config.toml
hidden_size = 128
rope_fraction = 1.0
tie_word_embeddings = true
init = "normal"
init_std_qkv = 0.0442
learning_rate = 0.00584
schedule = "wsd"
decay_shape = "linear"
max_seq_len = 1024
max_steps = 2875
Each number is 128 + 32 x the weight over its row's rms, rounded and kept within 0 to 255. Layers, rows and columns count from 0. Numbers have three digits each. The size before them is the row's rms in percent of the matrix's.

# layer 6 attention key, 64x128, rms 0.154, rows 46-63, columns 0-127
160:142102143128153160075127158075094064098135125134145123139130075154141165184120178068163134141088070065120123154162123107185141154172123113135133154114149150212159112064100188161144112072132150163173123081096138133068118188175114127148123131112098151191143078111141165158064133109126125164140150126108136089153134113070134101141175121104077116087106152188165153132146164143125133117113
142:044110156083137108137170106116110098093159111166078164131097116133123119170136119187094165175106121117150106189131111127143116123141077163127097093079172162108172099131137115056156122090175112151129072127134121140144163066064137166066110108095100109110100104126132055171168145156122121175165105123154138107071085094121177137127131135169081161125175099119157108192111079131084139101126
035:077170130144192091111129054096158165140114151122144107167171148162181083169164150094160126121094114153153130138097137118138083119109152138206081160140130091128161151103117127184080133075173106117132133148099088075151086158173111130119120123090101152115140130171100194107130130152145117074146067141083144141110034120125154082150175126085130178145131173167118098148114129100097074131083
033:120074125114097130108108147168110118154104122155121139151119104117134100153114092184145146150114090160083181126152108119198179128205144165050163131091129156084159127091162144110130227149187133084107130161178139120116120170139162118083080143179133115173090116085184168119144118103151108107166130133135171103133071090093108128120106157096185064126101123088093126150126124134175098093084
053:083184142129107136071124129155122109121037138146125090183161098127081113078138112110133143120065083141156106091119055152089069151120154061126139109068137138153170097131077137130088110154130158128165123144144096131142079118169092131135137177084127146120125147153152127108132133041149147123167110145113109114095085082080054110127205113096129166153162145092129156183159131145084109112157
050:115151126183079076141146203123139114084062141139088123085116054150103119133180144128113095173079144145149059185140112078119102117139137084092153090114141138119166132111114130169140086154131195115130140130123138159139071080158145126162077142139133113140172130076188158099111104135125110169158079125077125164066127155158158136106135168072078117112126072098152103130107080088154084160110
082:135121116107098163117147117091103114143198101128116124142116152076145171151067158172081162143188178120072120094094167083196197168123084151109125124204134095150104131105174105144133202055161070147120137112148105129159179161098137078097133084110090118136126104124098144146135137164125092122113140076163143100137122185156161141099085140128143083138119101149122117085116083142176150127071
079:100165129144111183129138112098117130109161102139123106133170148078156150168095152143055147144178161118070115138112161116179153183098081144084161116237116104168077151087165103108136186075157074115132101127151141118135142131089123114067091117113078077134089111097119143161100140127105077092122143080152137085144132142181150150127066141158133111093082116096123125093133067152152102119076
092:135134148168142077150117158141114151106066150092131126091119116181110114122159113167154135086075077141169139185193113185100077117133191123121113106049100159085180155121051119115112098200119217097135180125088129139093099099136110144133186162125164122111182164102140122099119107118107163123162122151099083130114147104087124122138176115113112150128106137075161145132151180129092104126177
052:133145158108135197132138123067142084139181155143166146103163181098116129121129118127174130157124144200205138136108132161145132107124138147128118152158159170200128083178131109122203182131138133117119129167195123139147175200115151132110144129196136095116106150143069113176141182144162173137092147167154124171100114164155121162089099151165180114099115178155158172163140134148153186113162
076:112162199202142143081088104152177117088164123179169146120167194154083109055113174123168089084099092135188125110122155148108086126176223106168156146128141088104123084147120161142124110127088114148107127144169114113122140151144141181155111095111171178166129176126127171158166195108140192133145129120156086181143116152089126124143109132111145089135121127156117115148169149154083110094139
140:129162097135121128139117118129104122136044098112160189122104084133150118174176059117085134157131134125079133123096070045127092157117101124097123157098153154122097102127113137096180062115088124128167140073158187063126077079086140108164122127161156098059122138134148108113119144143092086100157073183123157080066141105127118121108164090092117161143111054119178103164142106132133121138103
120:158101112157115182097167066144102144057120160138093127069140190154101146123172125124136079146102131132146158129136126064106167042156149114110177115178171145136123112166080087189171173139128153088104175163102089127129114171120113157111189118178148169183106140132104157146170120127109137130089136137176110141087105091111132152142187129155123164086118097160103041133118166110102159131145
135:131142127091153137151128174125111183123159078165152096180099165083082195142125120175177159150112050109145147121162106147150159131126150133106122092140142099157167158154180193130118140102067122144165131092171016085084091098178156108137080126113098132125167119073149140112149120108081143088133134143148126084135146118107195142112163102157142122142138141139124112127099157100170136172214
148:121083107103095154129161082153116148117151133187174102124149151125089153138096159103104081137174088106176141127112159069166132136194146121087132136059157136200117171105166151115116135174114163145108147154162143060107104144158093120047169125127142133201179107172109152140110092161127132115114131165177072126102139081129167144063160147119124084164149162092118167120189069130136102145141
156:176124142143150116136107141120116193184167129145081111096133152121144110142110137105197111161055119093145052114079119086122069134116156138095142132168147185110144150080100161105123120173131144156200084145143150168102111166096143097136163111123139123162100126123161142125150134161080084168079161107153114113119159145077036149180150096186180108206132109146101150138133131102155141095076
144:122136106175176130127202126132113111133072055019156174122075098103104126145106128137116117132093190150097151132113120096108121117135135152162156176101152063133179090130151126047149140110129124132140162138165126066154123148139092132170089142166120090128145124109150136124081137085174103138136138075070138112078162125117102201117123090164137108176061136115126167067090101111143140126144
150:132133066094148069134144082131117115122144115098074095193115091071189123094095170110123107151183139152119190145130094141120100145177138086118083157119149139112191145141195047115113090126116112094131126158111104163147118153093048145123110121091180200164136111156136131133122154130092109178154156136160145204146078137152139111083163087159127126153082106125113130181174123135135157111171
# layer 6 attention query, 128x128, rms 0.148, rows 79-95,111-127, columns 0-127
044:148187123165103179113174157185136127112110143084149171129172102120092075160153152147148120170133109106129114174105177130117126117114133204095153157186121162132104198159143161164135147119114053155115092112112104147161116205129127142147134091132139126085154058226171137148112133095083172140118111138176111012152149126142093138138136103151145124182147144119119095123147156140125131128105
080:116097126192061165152090050171157125119157151060165153163111059108144092119141105074133139155121075110129120109164134148126097141103187149169140139125100140186136097062116160134114155197098171197115167138115179121118148107082095187159157135137118095113131154111104153152096123138126111164149123177174135123090148077186124106117139134109161117103143067127128128153183126193162096112136
070:143190096094154144143111111111121115147193125086152164160125142163118105149143209097100120131110115117142060125138152197084065165166117184118182078137147083077120175147110058109168126073159128188169110134155093057115165127110149151064114071151200122154135081127132156109146170121144131115144144129101143152109088158103172122131087107094158131146111107172160114131095165102137125110140
103:178084138126110117113142110189183149096082143142123123125092117201076139127140063128118121195105117105125194148152097140110124111120158083144084164065098127079152140114119161104158098174127141128159162103119159126158141101176111149185158143134125168144117169121160138109104106153087117132138096094072111125081150050123100061150199127158159103140160147173131097157143183168055093142099
093:102152094114119142164162081076093120136155125153095113143116163050191163166052158167075133106134085126111086107117142141130112162148087144138176104161163124151076124135128078141127111083138154146099146130172167123096126159092142157109113111118149152099173070122143098166159185083153153090116133090120201197148121183095064148062116128116146142125064152092113139138129114109156100064126
108:100205138126139118097112157087192104147114200144142147131143094074103086081184152054174074080177108137167088148142133133137123107156178133166123114119132154131123125151107157104142093202091174078138118181130120088133118149092126123115081115102179155087089090107126131128121095085147152116158114120102127188099073128085084157103159047076085105103111089100140150111116136109128100102132
099:112210106149081140088120124086115151130166176146105120164194162080110155114104176113179105143151129107100173093125208141178128138174140109124087121137148135156106096177127183095135121146091124120118102149149107126097063086115135106107072081119158132087131174098087121181132134106155077157139132099126142165151084188110102158127120142090148161140062060125181172093102136164137067136138
141:089087169102164144170081124158082117106112066132113100084136152155181131147108144162108174136126076169081076127097105125102111144092097151105196112165118086156104154065154092149129135081160105151089150111164168115123105151075111188122101153212151083100158114154130144135129188136148107112124165145157158065167146152122169119122144179135117173148124172105120097174159097086140194148154
096:111149147187129151114137134079113150132147173154103122114151111120084139126064159169050149153182092118057144089116169115173124131133126089107158114144145100117062132117153158125081155092126150081129101139158166142111155128091133118111047081112165170129147118094071104140144099107095115145078188094127153154183141168126171160057144136110114070141093061164148158087102116102173107095093
085:122129125072106153172103141134102137090153130106110067133191168093161158104125164167165124121178074110118080133096152112118101081161098132085159138121145162147119071133186110094076102090132137137071101096137152124097087098068102166180088097191087120044131138105123118191103184129106120096112142130091134134125169125133173150143156123160137176171095070127173111164158152085144181140138
073:152080167162140126130144101116116125146128105167135080093131175123139111137100107128101185141119130120103162109168102117125198158016102099114122153168165090155111111104128125135134155105214078160117086092156143172185165177136165104101142180132154121176153132166138158150140174160154110174145081185186169067112136112148130112135105146110157115118161181148062131131161078126155171097149
052:123094140086145140144139177186081151137139137196173202149165146097152132129101090173158137122140127104109113116070118146124152098164156157066123206110154119104117128132144089144119145116100100089076154168183114098131154193092154163110130151202144085149152097152154153092125149064141176110125100126135124089179123081094103095084152116149133147113163157120061083115129152073085186138159
046:176125052147106107123121154133109108133185125082089156162104072083124146106101171097165088053090103070160130129147132163127138086170097178135092129100154153118131147126108163108173105142107165139147093148101094138088089097091121089151100109121068117113056202159085116165158157151165127141055097148080140087110125092100131162109106131109123113128051102162143083093135149167102100150145
043:094128135087110139107087127170092211132072122142098090116144109170144094101102111099118114101158078169123171131107148126148112114137135148121099139116072113121102073095138163099143156177117158115118025113122185170112086145110114129106058114195100110100155115107160156114152176146135086103122076159141155095098120197101158174098190115106160161110147128138136190162106157157154075073117
040:091117149096111111113173136096135184195108134161200174145126147175127151156131153113112112105134119143119149143092115137117092095169094078127167140118156144124071069117056138044079125122125168100181083118153078072130080101101123176117125128134142156093131060099150057175210107141158147124104146124125177110152153139126107141146101124160125178082099107171167089136135121134125190145137
040:142132132125075096115146109122162100151128148121205146111115153142144152125163166142122087106147095102094059126142160183160082071116139122104175152143140160142154155148177113120172113168128111097242140189111093142139156151122121192169152139188121170091100113078152117151116177098158169121098146184124106112156164080121107140126087174148101142138152133136074105119126116074194157175172
049:065110157081174162171160069178079158148159134127139125146136176155137172129136144132141186170163159158118112129091126110102157161187121082131127186106154100149126129163099139135180170089124163143113139112158174136195129087139186156113132132163157157134151166093148129099161138206186098135149146128069212121106143140135128131147148109106118154106159060169134202180134107134127171153109
163:113081120153123118097106154142059104096119102166099106115134135160138155176089111091112146152117080140194143163111013091119130103171167163102141110153148093133141142074130117101160084184176089120058097114123115129176161132142108109165106152120174150088141119120115065064104160112133124139083129119107090093186140090145160126197129131077106102179195092157153124171096121122126134125128
036:165149098105184168164135154139136146140111130177081157112186098140141107084117146148126168159173158151120064036158137110115118173151127163126205151130122141111167154133107166112116119133097120144139182086087181137110150180148138134134115091179193150163151070146120116145156181073113118138111097166128138124137134105188160189104063150127140129206121113160165135148152122114173178177150
036:222112136101084079141189115134120088142101167160083150116125120168143117132130129126090083150132119096127181182086124187112143150129121163161084153143176094155095143146088113142129162113146125129132125163170148159112142100165196121134148111108157149123164108125100177172094089155075118103103064135128152051138206231106148090117156115137098148108144083172151124106154086154094125136146
033:108159147171185159145163122091133190169133165114146137128162113141168130127117126100097144157108147125014100167128177127150142140192166098126168141130117120101143164127200135117137132133170179103135112089112168114134126125138154127145187104132137145131152124116154141137157143164166138094136133149126203160164121135168119134131197114076173064173096166171180158160080100146158225115158
032:141059098087181131094085163091158137161087115110153085132214151072103120137086093106144096135090105142135159110090148139125116121083150142124092064119138116171103162166202101111160115100165024118129093137162122071159154153077157121077077101150099122100118121180129126194099137112112141132093097160079098070082120119111110135142140111117118101117148135136102141110153116108151135089063
033:120113139130122142129141169205154134133131131123114132093126099106166067103130109200141085126124096152141106114104134136105097134174174086103157165128176122133201131073033149182132103162107140088133123140117167124142041137079166121108206116085143123127180171092170107152152099146130143136100160099109111158171157134145181106149192124091071146114136154160090123099133160129178159123188
032:139102175152087137145141076136128086088121139086121174081124113039119136134181104204158092173168121151143088154176116168142158100146170091100146143133131081145181092142044129068160086143133154126137106089045143121078099093117165134119094078113151161073094116151144099150133118140151120145082111067157103124177167111096124158098137131118146109136101105160172114119169133148165121112173
038:144109111092137095156101149093089108145093074143087053142120178187086128144089126124113165128064124116153180094122126150130125118139149107154074121045092117076077156128087117121125173121098113084108140159150171178127132099132078116076191170146138139144157144095125141141109131165134140164037110179066118075096142143139080137190110155141099163153148160154169099175107114101150110141103
042:107134141144173118116111148127191133112119134125113142145112140097133189173127137132152178136154134120176093147106104146152137070172187182101132190138128087097114138122119165124103165144116116101076044165144089091128178084130098148131143086137179148178145079158082168138164195109165122122097156060146052181145121162096141117110150203161167123112161150176163140113136189138151121105109
061:090106137177143125172119096122175179118101177143073134121100158098133129199140195149138136136172116132117072147103170145145152084104140176133134163141138142126075099168188127125129171158155168109146102162147154112110194106150136163128142134106182120181106116086081152181141177098109140099080116067125138154166126176151202120131167131107104149101132090172180133128113154093199096080081
072:142127124115133102089126154109135127131106103139095079111133113233139122108124144122135150118139140099154159100127104106165137140136132102131098130110141124136106153159075176103080098107120101050092124145180130152177114159106085105116143130213120132082186158114127138106188151175208136153081148194049111116061133127104074099106132179151162120166131212121150148151113138103137189158157
135:110093119194158092111136143115145142166070126193144065139107143158134150129153153108144108144138145105072099130102096118159103123095159150141108128115168136085106169177149150106168173089119201159036170166139111083125109116152143101149184122132081083137112137142087102115109212082110105106143131076138176124168097101157167063102130086151155144133108092143085093192137150099165099095146
155:120122155153139133135158103139150164092136084197070087185101143095115150137136105173182119122139127137134183103124137110113109177147144120058152162101141130102123176119136103166158173162137119141152118110072192137153126151121131152139091114136147117072050101151191125134122107126157110082075112148112142154101150099096148133157092058111064046105073165139149122119033171117115109173131
156:124151076139124053097085161127080110070175128106155135153155110139136122151163149125129124150133120122065138116076229104119097134173124136088146139119152107124107113153114104109138142171154109184116179114109170165116191186160123154076099187116131119127152185108142069146125101106166066090136155093107119136089138164103137112117182098148182121119177127092095155147157163055119149060128
184:095134170120159126157168122139159143083142085120134182100144201101171091117160178103124051125086122103127188101094075110128104100107099143094111152128103154165151115156083182077099172116103189183127157143140139173169147101128092158087119088102085157158117136129156092111108150102112071144054116144130154138191032130124137145131090129124148164136123153128179143089122093101124121171086
152:135120178142166053121168090139169134230128141054116111091095158167074137094109164141098101098106133154074129119095142166151175150085177145048210160072117126105126097138150155153114116064122114178138112151172064152126084144128135150111095153121121125141142122140121134138128114182178116160119140108137117149112139093128125061092149148097092116114101111103162140152099097179154174130160
169:112142097158127087114125104137098115161159112155080132145159118104113163096072161107084097108183154125097156129188136116132148151219161135130130066178122127136145089063135148123182089133131158139146157131130122176138084161147255141103098138118143163113185182114192115101119121122124110096107107152116119104109082146098147141120113083131115142090104049107126169148103045138103162114142
# layer 6 attention value, 64x128, rms 0.217, rows 32-50, columns 0-127
121:131092113121136161116139145136083114144108128183154134183103124149170054060189105121106152104156140141076144100163108147062160147090150169088137111109177072099157088165146199158085144135120192177133141112135127179067161181091151158087166158114153131108139158077104143145103112170100098168074122132139160171123124105126116162175164147135070133165084137145131082081126094090115114116124
121:159149084099039131143178139161139151071171165133156095114112117122169123138121112130107108079140155100101164151124072120120091158092147169091115152169154168133116062111085128137146130119112137090122095135160150118130152127203155166111132127101163132096057174105158113209088128068126147106141158108094095144154113101117118155180100049109131106165162156104115108126213138060095124105151
122:138125119154144136137138151104127147136125136163121149102103134155127112169125153164116127156135141090163120087115089151134175110197105175108132188156137168083099116162124135090037078075123144143069098062140140143161143146121107195155119144077138180093096110137127142113136099146079109117128092143154066182056128061144112117104137105102185122088108149115116188117135208155192140163072
117:148101160115148130142097098098113196182090125149159080160179067143108162097142162153132056177138163100125145104071105151112174122048152130148068091131086113131125092090100141160103069098140151119120162141162118111123149097132124212100157104188102088143120117135189161179054153146125177192124136117136089104142121114149129099119163121125111140141130094081123136134096091180159132092154
120:109166158131050160156117101162088205157077111103084159135110175128190130152164131108154155083155111084053093128131153146167116150108153096132148106009138213138125178178103094131101111113125108151108130081140086127156192116134168156129083109159132144202090123170150135138118098130168132110144153132166115123130096104107112150147107114170116128095070152131161117097142107108153133112134
116:121144104132103180106119151166103144112151087150141161066146115180101119149089128137139115055082139091122136195123145143103130162129156082155145137116091090120148126213143127123179106024148122097157107147139144136061128104118115094138169135088180070164099156100087133130137083130064104178133151123109165152105152067131114104117146177170145171118135115123089197123083132102072150159158
107:155138055096132136085151109140102133119114099131126137154113123122116168130175090092095166096064146094140091177111158146154118163143147092101128142182142100113125087094111152085106066140115121104100186086173109173118098193093172157146112068117100077152171140141090119160161116125162195170108134169176079140174149145171082095126110147091147172184124158112096068110125166133122200137150
120:142120124100109122137161125177146147101148131179064213179135114163155128108161209140148123081099120173123171188100175130115142118118133139114160134179105106138085149132185161088147154136114134155104150091096118140129128124127138047108125169122196149124100133168150077135083167071143126117136061168159042077145108119132129156099175142115137084144127090141120111107077106125160190082113
121:159202120122129070172177137095118170102165135137145120116128105125132155135085147137095140060067138125136155145109168200147183151169162117121118089143121125119133084129108142166132173169104080179163138121120098113074171134098067124129134081160111131107071104130164124036119115140176093084122143141135129088108077067107117140070106119109137169205133152133113099131129161183076124107090
119:167157106160136142128137151126148093180156136143079153114104204059140072118128147092154157165114096107125155088117131150141148175147128145136109113177106088138131130138109101098106145126081155120122147136093108111087086113153110155091113131116072129176138220140099148074173151105155168176145131102109161076065115180135162153081143101109076131153119148111158107096194111223076173112089
116:155167081132171088089118073162116120086139136149158124131126134148103150145119104178083142060188099139138138089146131153105127196162043160135167136154134198062088119125150096173145167141149149134117132106121136119114118161122150095150103152108097138146126170180148160078084172192116159180123118071078072077120144124102106143119182079168105140085146164127159163137065115109098125108130
121:150081101125060178143116115101105144172169096108113207150153170168083091126118148121117109150120085139071153125170090136101120134125149111106132139153131143148173098156145129150122045191127145153135144133122083148173166201114099145123160098123102141062057138120154115167176125161133122090098121133128102086143148181197146080099111126097110100122123151127109213140112080108089062128167
117:097115107176093151172061150107135172148117108129118110185147152145145139117130097139084111126127135131173073161124097117160121141148147118166108201168041128126149126175145119113161072172120117145102105105074126115112158137103174130113055163153096112127173069128114120121121162121117165109029178119086162148108122044137163141170188142159122128169128114074125116112187098127126110080098
121:112099112129098116185097132183120143134097101128172123160091122164132095125126110127132185125114084161130158146150091072158136133152098183140151140167127106060106170140098120130083171165102227129154089128146075126113155100108036149144149060130120116133110091129035099141101177114156123150181115118119129095190128138087121151124151128038181130129130108147105154076141100156130136119153
114:128163209155151120123157116101103130153098092063110091082061110126099133147131078197077104101149059133178158119111108116116145134131129103109139160163108122175121135135124072098125093123109184095144133107130135153102080179075148088125125141117092183128124150118092162148124066125169103147129096123185123131218063147142157156124125147137175087138171113107194118129112093105085074114087
121:110086090148095090109112101134106106108149118147137105127119133152117106083170156129107159155151142159176128140062137156099163039155083095125104125122128149116159087118158093147142119095112136098198120150219107150106137146187199157118121136115165098104138075131166146113146093085102127114155113181113144072109116140128124123197105133097123178181122124133171172014141128107072115130077
123:095095132171133146090151095173121167134198056112136161129150101131122151189204109119116140072174132125122086112140124141135097076086109149143083089167122133120114084089135120130110131153116120172088105198142194193093135135129118148133050127170132095126190154071119142093154081143138148189198075127156098131148158112089136110073159117143110103149102108157100164149114141115177108153135
117:126158094148112079091111158110128191179172127123089075134119184144098146154127124141128141157151180121132072157147113137095094125137149138140148071110075105209125124175076139104075196141124098098181154021093219096122154174144133142124145154097148111117118113081101160140102134091179094178151081134147128138084152138150143101120098116149096157111131104135123103137156097125124172127187
117:115096184094129068089077158104134146176145133125134131154119108105117084210120097131042093156140141144118101117132158140144155123152149098171102097128126120110153125096126131162205136118179170163101118102084139116146112171084163172152103056128181143185076133090122078117151095069094212095130155092076157092085143160135136168114120170146194135110112139105113145103159147143129147117135
# layer 6 attention output (transposed), 128x128, rms 0.183, rows 64-82,96-114, columns 0-127
056:068102093062193140185172175087128158102126166141145157159132172167102141203133179112110164161132124063096072099186160163131123078133107168170133109102122086123091186080161147140111125185119085108133074185153188115163166136130115110125123123146124133137113155121132111089106075129203101075128078161134117104148164121110158106103089166139110113146102090121150104149109103103127134125091
064:144051145100139145142042125129137153109139168050066115135140114116113146165141127073109120150124081084082197169127172150144152085086119101147114144075163141145114109171097168127116132117136106104139144100153210106072131090094150066180105152110099090093141174138111166150092109155148161121122120114114190115127123062118115092153141155119144102094140120132143200161070141115153087169148
062:124127140138102093122121141103144185120127153074158178122190188067131197123121127191067144108122137104183113143138162138143101077116120107163168130125145055111139126151140103163193147104065171097151176122106123098116172160050051116115145090139044101153121150185135150158148149099123112175121144141171123112158094174131105123140155121077131115147160146119151174086118085124093130115139
055:093164159158135123113170115168160095072167122077173144187202139108148164128172143142132185153140097118165123173169072128158126151188175166075226127111164161138135117120088137087138142121139157143117131095073121174092166163143133071149110148149125145135113141113114086141151144127146119114206127124150178141144107128110134136082139139188193136143159162139152183165165111152126165188137
067:180141146142159134146185120145172101127107115134154147182079101137087163165130154182093146128149164102154137175166104118074198089112170175080143187135137064116135112141140169101122161112136137134151087093099130150132110108141122132108152151056131122189168138117173134124208159110145164171059142114043138146133125115143135172137120184182153135135187156164145102147076093095118095151113
072:124170172100103084109129118113124138093198110074170103113134167111161142147149144167080148174106097134068133097166136097100114176153077134139116108141132182121112146148149108109140103169094176134128107154139209130123165158035163112167133142139064058082163120099110154144106169137179120086182106136100160131103115109114166119110156160127105135141075076073112172085150185123157138167160
055:146158090142128194077101139167128133105095130104081117079145146056160091134159103123147057144174114152093141063132078119131150138079160122100090126146057095191086092087081096116086139131126139127165085110104144141135102110092124061087137112137105163115113076120146070128162083186099083105066182123136092105108130098120104129079093120106135087155089127117164118153134095116136137160181
071:170123134082105193149087154139148143133078112118148081142121083083185074165116113046155135148161126108077145128123110094149130130100070115075081162096083165149158128100073101138104106141155088149147122104136170202168106135082134142207122092142118125100093122068132127113119089204114129094107111078111149052076104132176123089121122086114099168156137087137146142142112134150156137160135
061:160091083129151092136128149147126170120099108118123138098094139107111195200167123166099124191089134112125113101192182128096083182157152132138084140103104143138137124111107121122157110083102120141120088120183131087151168068165192144163160146131119132174129150164138108157088102079113145129176100142060192125050096096196131147139115150125176098082157111139183179130083108103148156160116
060:126065152103150071159169099169137095115099128128153161124171112176177134116181146147107132121184144144162101112107179061114130073154167068084151201111093126168147118136032138083105098176103115130176092154126163139187118104185133170198125115161160151139093162103143150154085126154149135096169165104107135163119162065112084163123155134123115109113139106100116094167113128111143136124098
069:078083156122166104129136134030083107103154169083128092155128145161115128082101182115139163142172154104072125125041120090113098123113075146096107120102147150099099130151083098129127066087140107115132153117141164156155125059104099113140133098169138123132126160056123144167093111166163131138109097092093175100121111070167120114175099153136126120162143137122113126149030080091167109155087
062:140103152124102123106151108089160118138140092107109114092143116083090099123102154180150152152136105107144043106138137125076132105126141136092143010138089130085079165171119101116150123131137142096190099142180128093082170110085103149184107179115073093130143111140151152100116166167108103167126089053058064115099091131110141164103152134128131198123095137152121137135072179109162125120137
060:078174146155126049130149125154073100096188148112107155131097149159129178122130161151143136056183138132131144132133155143097177160188105109134179110147196099093068110076113135152110136059137204063108167200136105115155147124137124150163167108127120130124126196178136128104101120076158160152159101133159137185164177133139186076084134129115142135182139108122121110109129140112141132141143
065:130068096157085124188115126096157148105097145137104077133155156106170101163091151125100137162147117130055101174074139126148103116126101064093125173118163193127099078124171167115195060083150082114138134114098165142184112150099160138097094160137150103118122156096133087147102149192159107132122141113104197086110135082139086137131122147088119128152125132089191180148158165126193083120126
074:079162129110124100137142125138108056095170052107156241196117121149129154133155155136098167115189159126109113143118137123119136147175111170164151039174101111123112134154120121131106159101060144114131153157163069069130104099165121180088108123141135107126147102156140164076185145122118175108170149108103121138143122156103131162106144107154107151135120121118081144074142146041110098085124
061:163129125111165142127151110106137113109113156103116179045066148172159127210152105142081126140128164118109076087175164194109113167124080161132163179122097103171186157131129146077209106118167127131129122109078136038122190105154091166103125161141105136078123160185110110163132102181124114118161121152115099147119140173153148176143084147170114141110162150148169132122091115151144150117108
077:114125118084091152116108108160114158151110161125100022099160122148159156080099140121140116081089126137104178093105048115151084183093072110100161113133125150149102131135099079118105110111055167117094154101128091112080118183066028098063105130101138122066111103131093091130112141155141088096150187142175140125131109140138161088171120114122115150121149130098137156112187121136160116113130
065:094099097083097180121165139151126092100132156115133161130151118146128132168195071146092120114159102141194158118124130177117155169091121082054154116143141138136153188166080126119138086132138148088151175141089128126130142141078106190138113163190105165086140136152139112151154173117065083121081182115163140136158120181123128080144129132103128175140128115148126220144103193196128086097100
063:135182130131091124165122076156089130112160081147111100104119138121139163094065167138169134100118169146155156104099122158150179126143103109063095107116137098080142126164170062145181201146114119100159142116080050157163082126130119122048145138069085152134118096165130135082134140138049107157140116086156112154151123159116080128156134077170096159154162140165136120177115093180100108117167
139:148136131212114115098055127100151095113180130127168140066139080073095106143126101112101113111100125193145185115153133113143144112159131110156105129122155238155114116137113087098148127122138137177105084036164119101131112094168109098132107104133128109126111119177135175231127123113114117202143137058123167159128139145122126150135124113095165111148111123097090055097131152148151110151137
144:110131163134165095105188198113170105136096096175153117118186163107138136099115129171157155122156145136123099089127091076142150157165104102112095116120100099076157170123078105141134148142121099208122141110102050091191126136081113165127185109101114095139181112115171097186159100094155072181140147164093159106082142166154161068124118150127142162167122114143151079095070099150162151120121
146:144144089100119079144194086146165089159171123124102107145100031132136117144163101158160093110149093198134171119161096117110182133056105105101119091130145157136130140142113149104113156120163095142169159225127139072099130167175136129051089178104136113159104114134105106128140123170158144090086121097046202089141131115091165085106102155159144136113131100129131083120138117121110137120128
145:140132119124117097111142148038115102161099156150111169046050135147113138129022122106159073106114120125071110164113179087116131168176073174127118169151130097142145163107138116119166121152175142114140115145150147097107116078180167158134149093130131156136141175126148138099168106137151121151052153173163088108179141166079134145116130171103134117119107082106125080095170185122131095144165
138:089095128100175117097113112095080156084149155079063142121137102168151110100149088114203131108082101150184122154125172108190118155123155137187163085150120101080127149139139194084140142113188095155102088134118082104126115131108119146160151105222109093103122094125133153170115078103101112051151151114155115085149113130087111108123168069142105170152096096084117140146141071177144150134118
136:098133083126131134083173071110176119134142140083152092203132131179102116115170106072117090121178090147085075113152123109139134138090176170101153090135089111144074132130146119097089049141158133113137126141096121156115123146163065129098139083160150137153130157173206169108126100094070126170164075136132085191126118129158130188159158134094141111160132187116149099187106113136133101085097
142:143079156101128115167131109064136168134087155143200121130166134163161120112095142166097095059069119106142122135129121121111150103153080102135185139124161183111099145118224105057140156113157057135114143096141130098144122162105099157140108191125141126173134159109122205091120126075134149145119084097174168160105124165111165138160158086166144133085149126137125089128103139046131103139072
138:118121085140133151145131145089114103140120117128070149076144181114122170120082106170147140098152097145178087106162094086124148130151185119152089192102177165093076047147141172153105149128111171115117050169139097131139127116150117091129133175120104109142154126097131169168092122122130135030118135178069132186117151159085118122187067142140152155088090172110148150153167172133099144087142
146:122116173135137113122153149151111086161141163136145137157165136201143038176094138096147136155139137120140155122107076117140112068084093077153138132127143059120128119100168149136113102162147123148122129112105101142116080157118166101129064123108139058129207098100070192122082121126105182170122145167138101151115158129131151133125080142193050121091131121085124100130148192187099096115178
146:130173116110109161125103108110113154110187145197145157116089113118043081200129177099143119156107126079076133172134115126128138146085109128167131089152119132091113145128144124133157161093182140079051156070200118070143149142114126102104071182148113120112168138147134130113152131098118139156100116184073138149139114105196128078153120105145160111097099125165192194094124117118091145108179
136:107108152175099089141104110173155155190105115134136135121121105122131073170161091150119074114114035158116132123154155113104147095115208112110152173096056119138159121000115125072136185123114146075119052104127161129147163126138169168141128130093139114133148129148089045110140130109159153117152125169125096134122122150167183147089157149118115142143106102152079148137136140168112146172128
144:063205090148220071124129128174132137090075133134141153121158105157140166183090147147123156092093163134145180096104198090178136091079096126087110173129172162149104132101103148152093090113100111065131120139110104129114098134140159135109119112162166145097121150137089092203108145075110119124071139161140182141142056110158113104159137134137135064092124097095124116111155106078132125142103
143:164165143106176108131142177107146128121095134148126140118232150102128118103115126111107148168091095105102163183163151130121136151084133148124128150143084115153115174189161112103155157083092028129125087121175182110065126110167099104171086113159135124132146119120145103136058109116141138134114154138088094145113123141111078147164108189148076164063075132167084098128082092166096185150132
139:096166147060182144150152127143107119193171119075103142074131106138191159103139161091085094110160179112199143123123104093100199187128163141139092143122166129126155114153064060171107128164127109156114133090191176112103171072106157103146124125083151163099132109166107118140123114113076137099145099095124117163119138141142157081134194099167105087122113129134155083152105116120100110202123
141:168163172144149113100110108141188152130147237172121067124140127094092132113136131102141116107096152117166074067104106173104081126172120069114153191086178087126149093150144137127169130077186132070086143163127158153120133080119090101154117139108126122166154124126108087102077136093091057081132107130114169109097145151143152110128155171103125122132088106136195089115122113166110106192120
148:104106185111094100180173158106163113138155123176142140168131116083087122094102140200132153051103109092157162147142156125134151150141171156147125101147178128176098110152080102136118153145156102077104175080093124195123072173115103117150155083131114100183202145120169103133108127120107186140108105093072138140162097075115104099065147164084166141137114108123147121149104214135147121104130
138:118178140128118143122064111079120127127151161143137115143117104122167102116108093125092113122150083178128093165152254087146198096169169082154149094113123075151154128147176175170122162126151105161106127179120142149177127085127152139189149146102153112136109135095139097161125137144068149164071085129128188116118145119144149131150077105104066099108149102168094168090065143107114154096086
138:191156083142141123121105113092156163166162079121114202131175097146116078131120184085137169164100115131092121128110108154140114050180086192140153112152122137115075108106115173109166147116092126184097143163137137150119131158128119070209219154066127128140113124148170119112120090103146197146131103140140141103100123113168149154079162149184137108131104157081140103137200110117134158125125
139:132145069143171120113140166151116159081141114155114143178124095123124080065146102130129088148154075096141100104139148086089096161090129122150197191147141164131161101095103113193064082097093140173070101127119170113095098150115097177209042132126151121145140128109123144113118114106157124154179128136147098187205117093154188120104126167131146129121126046116150133087138121098127123126129